Part of a small language model's weights.
Architecture: no biases in attention or MLP, untied embeddings, normalized queries and keys, some layers without positions, local attention windows, shifted keys, attention sinks, value residuals, learned residual scales.
Training: a variant of Adam for these matrices, 140M tokens, 8545 steps.
Each number is 500 + 25 x the weight over its row's rms, rounded and kept within 0 to 999. Layers, rows and columns count from 0. Numbers have three digits each. The size before them is the row's rms in percent of the matrix's.

# layer 7 attention query, 96x96, rms 0.196, rows 55-63, columns 0-95
124:546494498499475485504513545527454458525532491505468512466529472471495522443515541537517486504502516498512518536488490484485538493504500500479502489503510512500481472443507474470480512519495525492565495547511515528503500521494523498479504553518496465525537503492448496497493435517492482494
101:528499510512537539522484488484510498510528449528504464483480482522410510518470510506489479520524506498478489478502476500488460513494529496474498508513526520477524444518485520500540483490469498510541503540448492514499455493495483518471513486484462482476470469518478475473487541505538525532
089:450492489487523473448521527504513493503454497492514494511531539442496484517529518537480506560467506483485528495489481488468514508476534508502520472492522481498538466501537491518490489436488466519472529473490485500481518475509506485533541488519469468467505535504524537503470524489545489501
088:504481507484515482449507470485533483496460531487535474482543488463559499521518516481443509487493439466513519482497463526514495464495488506539532515520472479529508511541506483513478497455494472480461492465498501520490505528485491499480501472534512502486535522493533533482512519491474456536
108:526508507486526470489458534525478480477515496527487481523454514536495504459481474510493497460562504546521534524512511450505460486485462490531525499499512522525500488488494539488485463493467454468496482544481513478511510527527510516486504473499515536556530494502496517513491446509521474516
103:483477476507520500495512481468523475478482473505517520493513466496492497555488476532532492539471486468503519489457512531497489527485486497488477470520518457481522475511521478501501509499545498532456516474483527498466526462474517479512502499496501429416542502515507488500487519480514545459
085:510473515470555465493516469488513474475499464484503506460519462514463517525532490507496472501523498483478488474529485539511496503507495484539455508511530512495494517508461496495465498498568491512486467515502480488506450534490478505454461539487554496505483513487539512464510528534519476545
098:487488496485536532468486477456517489495519553447501490471503524498516540517480549517507463469499464461515522490473505498475466507513476503509515485524511489510513517537494475539511495492476439508516519456483496525459502504486507530451483485485507477506531491466493515482534541503512482569
109:497490539517465570460536498450511534544484494478498530529514489466501496546518485494489494489524499520474462503510470538514496491473565502462483493528489505482465475528528500493521501443552507491503510507498480500482524491460521514493501507530461508487472500505537516485489536475495501466
# layer 7 attention key, 96x96, rms 0.193, rows 55-63, columns 0-95
112:508498485458508496505498469488476461465488493520477482465540537486512504499522516472488566507501479492517487526529493497471538480478464498435479496499521502506516480466535466503525508500527525445477510463505547531503481488485504514515517519534507484455546521537482495505493543525468538495
114:503453531474501553506485531500514462502517462500476492514496468525533517540492487495511503500494480487479521473510499536505525509496491467534476538539482472473525533550485462510523494521479506499499520529441519506502501493481448535482527501514524480482508431493466529519489514540498534470
106:527498482500543511545490516477481488485506486519502485514462518458475528529521474529458466529453466475484499509464482504483497463524501436503508495529536475456482487513495481506479500441506522523487469505481473491488549493512480440488493484517483500508492488543468501485554519509505500531
110:469487504469502494461532492502463504520470492476542515491503501470499485513497524533550524509448507495492480501491513462508524503494521552503536466501518450491483512550464502572492515452474503523540489514506547470495497472478497446490483525505477507537487500510545510475509485477510512501
107:469474509463505468535515514500522547536458517472528494529482540461512510454466505541537473466502489487491498457493530498500504552511479529514517465441500496492519502495500547521493496509461489490499558470471483473525510509504508490542499476506492481524510491473512489536478460486516472495
110:502492502494526537509508493468500509539486461501475507464510486513476514531509536485492468514482502500487507500507507535517471533494522507514512468518494502458507483525507482449522476451559513536516505546528474521518474500459497522527498495493491493436535531497553517500465559484554510507
105:507428492488465464509502442512533515524490503513510533486507482512526473471552492480508530454459508478468531484523550520524482511494490556509508476509485491543514525496504482544527511484492513490560498497510504494505475463491507525505543527466474547491500513536492488492499533498491511502
097:471517466485521491455530509488524479498491501501520438489508478462508538550524520492503535541425499480449512481475524489473524447482500540490497513504494484509483532526515508516538483521457496486508461473481498513489476506514481509490529516518489496479485503502467493472514535507497518563
086:532522518526493550509474471454503493478547495505473492505510505531480512524504475495456513521503492546475518560515507499476501499499468486502488480575537527511453518511475469511486519468527512483522495527456495548506537484470505480498495486507484516524507546507521527508534521554484511500
# layer 7 attention value, 96x96, rms 0.176, rows 32-56, columns 0-95
109:471494509521494504493499499502483456466481522466477494488481521486492502513521491528520497511514499519498531531497501512497503539543496423500514510458470551495511555543505477582504493557525498483521514502510492491513511502501441508514501492508502570537502494465518474481513482512500502519
093:484487501477536461479529484489517485518511500503512496537462477497503532559513480492486467566482493506493498481485554476465533537477474587493492481492487483513522488512502495475498506437498499469463537466503513531505508501504504482471487499470504476479481489523507508459495486496536540523
083:470482557503465529517517445500498502518491532477477478513501511524464477503472467449481535504489512460490466504529500508539458466519466553516497462494496463543453499504499536494501544487505508510466476502473516504500445468520492501517489512522491481489476530514494512493472532513462487509
088:537487506551501486494512500514504511457484480453452513477549445517491500467484507484481504509451451483532483477522473532514479460485492488500498507510425507527473480485496502488528443501466500485461524541488507525483470475513501502482520521520527486516504491494495542510468498496481465492
089:478507493472509519496507512510486534510502492537502493518495539471523485467513516494507505479488423527512499557471511505493543455454531542499498509522529496500479508502502478498521529485521537474516531472504503489507498490478531483531519491516487514549520512505492450495562558483449492534
098:488502510495511483502447497504513482515551477557530490530448531486519503519542516559503496521490472512478521513484502489471517556503475486492502501522530475483537451484505512489467502457489505512543466468513474505519522513495477457469519505479493538461510504538487487506502465520551490506
100:506504494472535553476474460499485486487504526527514494504482515479543530504531500507481517501516465486467509514457522461492560488486550558548481482521524460527514470511505515512463530532508538448509509498519508498515509543482471506474503514523469501527509478515500479487521481534529479521
087:490513523523494561492491522512469501532519472510466527547484482509440519539521511522488528470505486502532515509518463518511503494476512540506488485561503490484500511453528463486551536501483469475509488527484534495498492469498490502474500553483501415480494500518501488513477518484505508494
086:536504503548467544525504550498512491518510521491488514474502447576462513509496475530500497515473460516531474496468512504516519497538481513500479545479473464453499530514536507497498474506510487487478458508528479535487495498486492549526524506499494491527497525478459491506492479489550531517
103:528495441477517519522472494498472483484485503561500502521482544526516462480551513484520491489513475508514484514510465489487522486481490511506492474542542484475495470471489512468512508461519484539479498509480468505505499508542536499512537491533458503512551555527483517495513503486442456506
097:518521533542500486479481458532516483502501521484498493513514500510517469533511524530477507488449539506543518545497489523511528533530461444526522528442496512494491534496517518525457481504538513522566504538525506509512513514500473486504490486497528526541488506461501499491527476522519498541
093:451497566469527476517477469496511479527522498519510477533453526473549505503522485490499476489503518523471527491481534510464488524505454494516507516476541494510517520513494549517480527405494517466541511467503517526510516511475451482502524500489512521528500486501501494474505482507516490507
092:501495515543525512508497547493484509547491505501484480525468498567448486495501492512500510469503570487500503502497484477539467510522469500465498517483480509473497559502496490535544526527494481517508499475473497510503489456498512495548499502512537457488498520476520468518451484506531548534
090:472504515478487510479474463531509516498497508476506488520522457489549533518492489524487482523487496510471531506515510469465492529498539489506504524466426540508493515533517523557468514554446497536538492493507515484490510486474450467528487489463501525536496464475533490491504491488526497495
136:467506542489499471493508475501501513537491500487502493510507468495474519528497512489500493551462559531483515545500535483486472537512518520508466503461464530488510533533512521547497519507523500481528503509473537487502505484471465470530456501519537544535464495472532520499498486530555474521
120:553474507513509531506496501504495501484501524518492497478508483496516480469470518477523513467519447497548485487509464502509517430471491460498502544481520480502505456488503497455524485526483497506448503501516469505483501486542504502496538488540475502504532528493462513512483532479408501506
095:458502554486508494469477524498508542561498516472507507513524452462507485506492528528465472525485538508472481512491499471526506512497494532501508496478474522499493542517514492534505511470559543516544488533484493479499488514546543495499471499510501501490454469480525501485505537509543452518
084:485507513486522537481506492542540486516501466519509479502502518458511483511478553506494466465459541521520546536493466521504501502532504512514485493502520545521472516481513540519497536517525547492549512480518524503514526500533474449464481486530490517531502474462475480485558497519475490500
116:510514528495471538493487497507514510499498528504493503527525538458500479496502496536509474464475419505524504529507476556499498472442476501523490508494502481556526452509501462525502491514463480436504504518498483508464492485513451488463522490503490487505516495531495528488529497474461505542
104:532502503483512517492493480506533504491500524501510509485519526484495449468459476507531471462503461497510481500496470524505529462487483497486508509559508457522520481472481455476505504473470472508457550473496439510494486548527500533488543502524439515503503523535464496519518510474470491507
101:557498467502540446494483463504529464483528473545501446465507505511500466464502530533494499533464495501462494502452493509495504496499517476487522510538496487501539494482484498470483504503448494493478569459474479512503491518446509480498488503495461502492499464525485532513504515511485473524
107:544489477505493468559496524474505485518499489565484491513502519506506461456495491442513499476512518522491490503498493534474466473478481491515499495526482481473505489483480531472492569478523466554482472501489485483483479492526510492455518489540538508503491472533485479517472499515454478455
112:500497528497507475503505550488541516485495510462490508453492509452550497469463476485470489479497452522476510496530477539487474425475472448515522519506480520493499485477489502508522483483517495518505484529512493495497513522515519488484520488529503524554513496521491543524507509484426460509
104:527479521483513506494471482503489501466483527537505524495513519506574477497476488498483505464480476494528460467546449501499516485469499478511497523494487464508505456476487502482517515475501486483436502510512509517498443533501504498518546529519481480533513471527473534489472533490453531457
091:471487496537472474484521486503478516547508498496473498513566465542465476515488507497515543490478542501517477519499474505534486528532465507495518534487473510527477528525490501517511507482518511513508536510467503479485497442482502495499477496472542471468456495485552520521497506526563468469
# layer 7 attention output (transposed), 96x96, rms 0.16, rows 32-56, columns 0-95
117:480472476490495462530509504503510506498511494501476493488465485470530486478528520491494497548518505524474527505486502542541535494500539475532563487505511531533532512504503455543521517471513466516528481491493441470502492436489495558526505534505474512521468507514493517476502505472514468536
097:511474499469481514503527499472500516485560478536453516517528471489466517470497518550526453481530505498529521517474475462472500489485476503488501465480502501491493514483522453500545441474537497483488504509525544516559489446498488537473481488522533510496489497486481504494503525494487521463
091:459508504524519501534556475484494515507459463468521485505480511528514479473474489522517494445481514450493485535498485499479513476538469509510487499488478488536518483478549531509476499480490485507496471510471470500516445533530423495473506494516514528491499471500560503505491543478495502508
099:486497493505517513504535531505537524476498471457528479490519511497471509510444528479517482503458511470497509511505470479474498506441488475513500504443510483544475458482471509495502454517431511496464539530482510524481520509501520528453513487496569494512503491491485507467516520511491498535
095:517501505493492528515526521494509487467506490527475511511516522501519502490522489483514513537498469485523519506455468505547524461454510512524526535468476501498515503542502463542501530496502513459500540490541467511489466495532479467489488493459506474515543497535479520518415502526486446502
088:519510553502459519515489476485506493518515514528520505501510483479466548524548452523452506541512489508517524529530509511522492552527494531484546515537486502456476503509477496483520496486554519529541479492500508528517499479490521466536522492517455514514524514493474437514499475509503481484
110:549521501510539570466450500484543522473540521520502515486527491488502544509529533473541515518500524507484523518494530484499556505499554503500483513500495463474530483528505512495503518506505527476507488508477532481498482496476470511547507486553456520517507498495465497478504504524548509525
118:468510525526492523496491510469480508520493540488498506486452509510495462519547505477471508459528454531502515471486467482494517497537513512460513524517499516496497552482512525544487487506470489444531530525536465493485507532513480474498496528536552500543463550524508485505497510510455509511
109:490467490518499502504482492496490498529487513477485519456458472530506495488458516504521489516461475526505531476457526548526480489511476511499484527489538430522496487509497535503470494512505503517516521515496478461484550557451513537506497460520497498549460517488502496461540514511505487458
112:500436514441496528515501483467475469492487496515468497514514505499489482475555468504529516449492482512520482484495511476516503501445485484518469497489496485480509508526463468507464506441516498498459482493483493542522507489526485483531521501460477485546532487528543484550461497508495516529
130:511489525494509477502453463501509475488471514463508515492533465482531516521473556520491507500450470523538490507490487539520509518479447519565508489516484490505482518464507535517468553513508501519544563521467521493521503503504486516462503495492535470507475469506514513504453515514501495526
099:532501560506514479544474475476494537520517483491503509502469459474517535485512443505473519504505510466491518509498509500568492499525538522486527534522511542456509490501503541505527499456485511503548504498440501524505469449450478498501516533548503496488502500500507490505499505480483514477
099:491495498496533472474523483495484460491479523503525445548461479510516502495478532521505469479494469482464489522486545507515475506477466503511517524485530510509453460526509511563514514503486458513491492489503475492465485519470499494451513443500533517494521502495487489512495465500538529571
101:482514492493455524531507495506493501534488512477508520513516497492503478495545476506454454540517480516446484513496493492530493510554565533475562527495481524463470543501510527528509517461517519536492464545506486496490509455522517477517516505477504499502512485532488518500503544503467467492
122:516491539469511460496493474487528507537468516496520510511508438471502531475489501508496458483474516470494491551457479495476435541474543560503472519481483529474514512493515504498539520496493530499513519494492522494478481469495491488484472484510486514547497450517502487512484540501527449503
106:510476501516539506509532485494527460482512487498468459487477578508516501495470482465539544513496484484524548474499495498485500505464456487527490487513505481522546474516485488474469511505465454502486484540490432511536505542535486503497519462506552503493485476499516505482497499487473515489
110:473546541512515510481484502487518502524529530506543499515512520484498502503528463568496474521479491524458486471478500533478480507437510491491484494520455522515488484498483464495498532512502517485543517563516483480520488484514505493521488520529461475515471454514553509533503495516527550500
100:503466509513480520493440544491496478487492474474521514504539497491468514536482524556478505531479475477529496471476464516511528503520513533509458471539513520484474482505503518505486549495527539506514496513496498482494470448520511471497524481504491445473465483492542481503487471529505436484
124:490548503482465521522504515559495494500548535485441509468505503494479484458503472487450512499526489513517523540483509488495511473477464501527515552510501526560498472521499477512500513499502490445463533515510509516497475522536471482476490485490545511486533483499483496512508503536519457541
130:516512544455506509533493497484498533526503506495469476507518498509497513461483483567487514454507487484488548501493469519489543491491461460537496487519482459501487519501498497487496517509508487516521517507507454489490489485504492522505531553550549495509447508547535507512452484509513538449
091:559474515480499513489476496499506513491530503505481496547463441530514518492523500513511488502519494485455540512486517509498503492543510458517490512515468497521493565504525486465521488493483498438512523463465484533504490492493445503510463455501504545507477455508477523481502509486455487534
112:486501512459486477472491501520468510480498516513540475501514500540517478511515482525514490481503484474533491493513542473500451490468482522518454521489525493487546463499509499500499459515545450475469481500531489551495464499458492474488538502525539500482484567489466461488503497539510525467
116:440523506494502505509538521523520491515507538447521484458500466526515509485467441476459540511505435504524475483498489487495484486486485518489551527507530566520508514466491494505485532513489513504529483531457502492488515482483518477487528537525502547498487495467479512500497544480492497502
116:454476482476510480465506523525463448482498540529499533475481574499500496517515513512509506452477499504491494489512483455518506531452507465503487518465499474535511478501493506577504507479479494520490507545540502487496474560523487479493528488508540516519487507522512497503492504495486546491
089:478478476511512468490521479480482511492509479478517546551476541481464469486530501488461488512449484486504501532529500523482492528501502515501505525441483500528478464492509524552508475522479547474500495492492476451492501493479484515441473500530532514478487514456538545484470478516519482513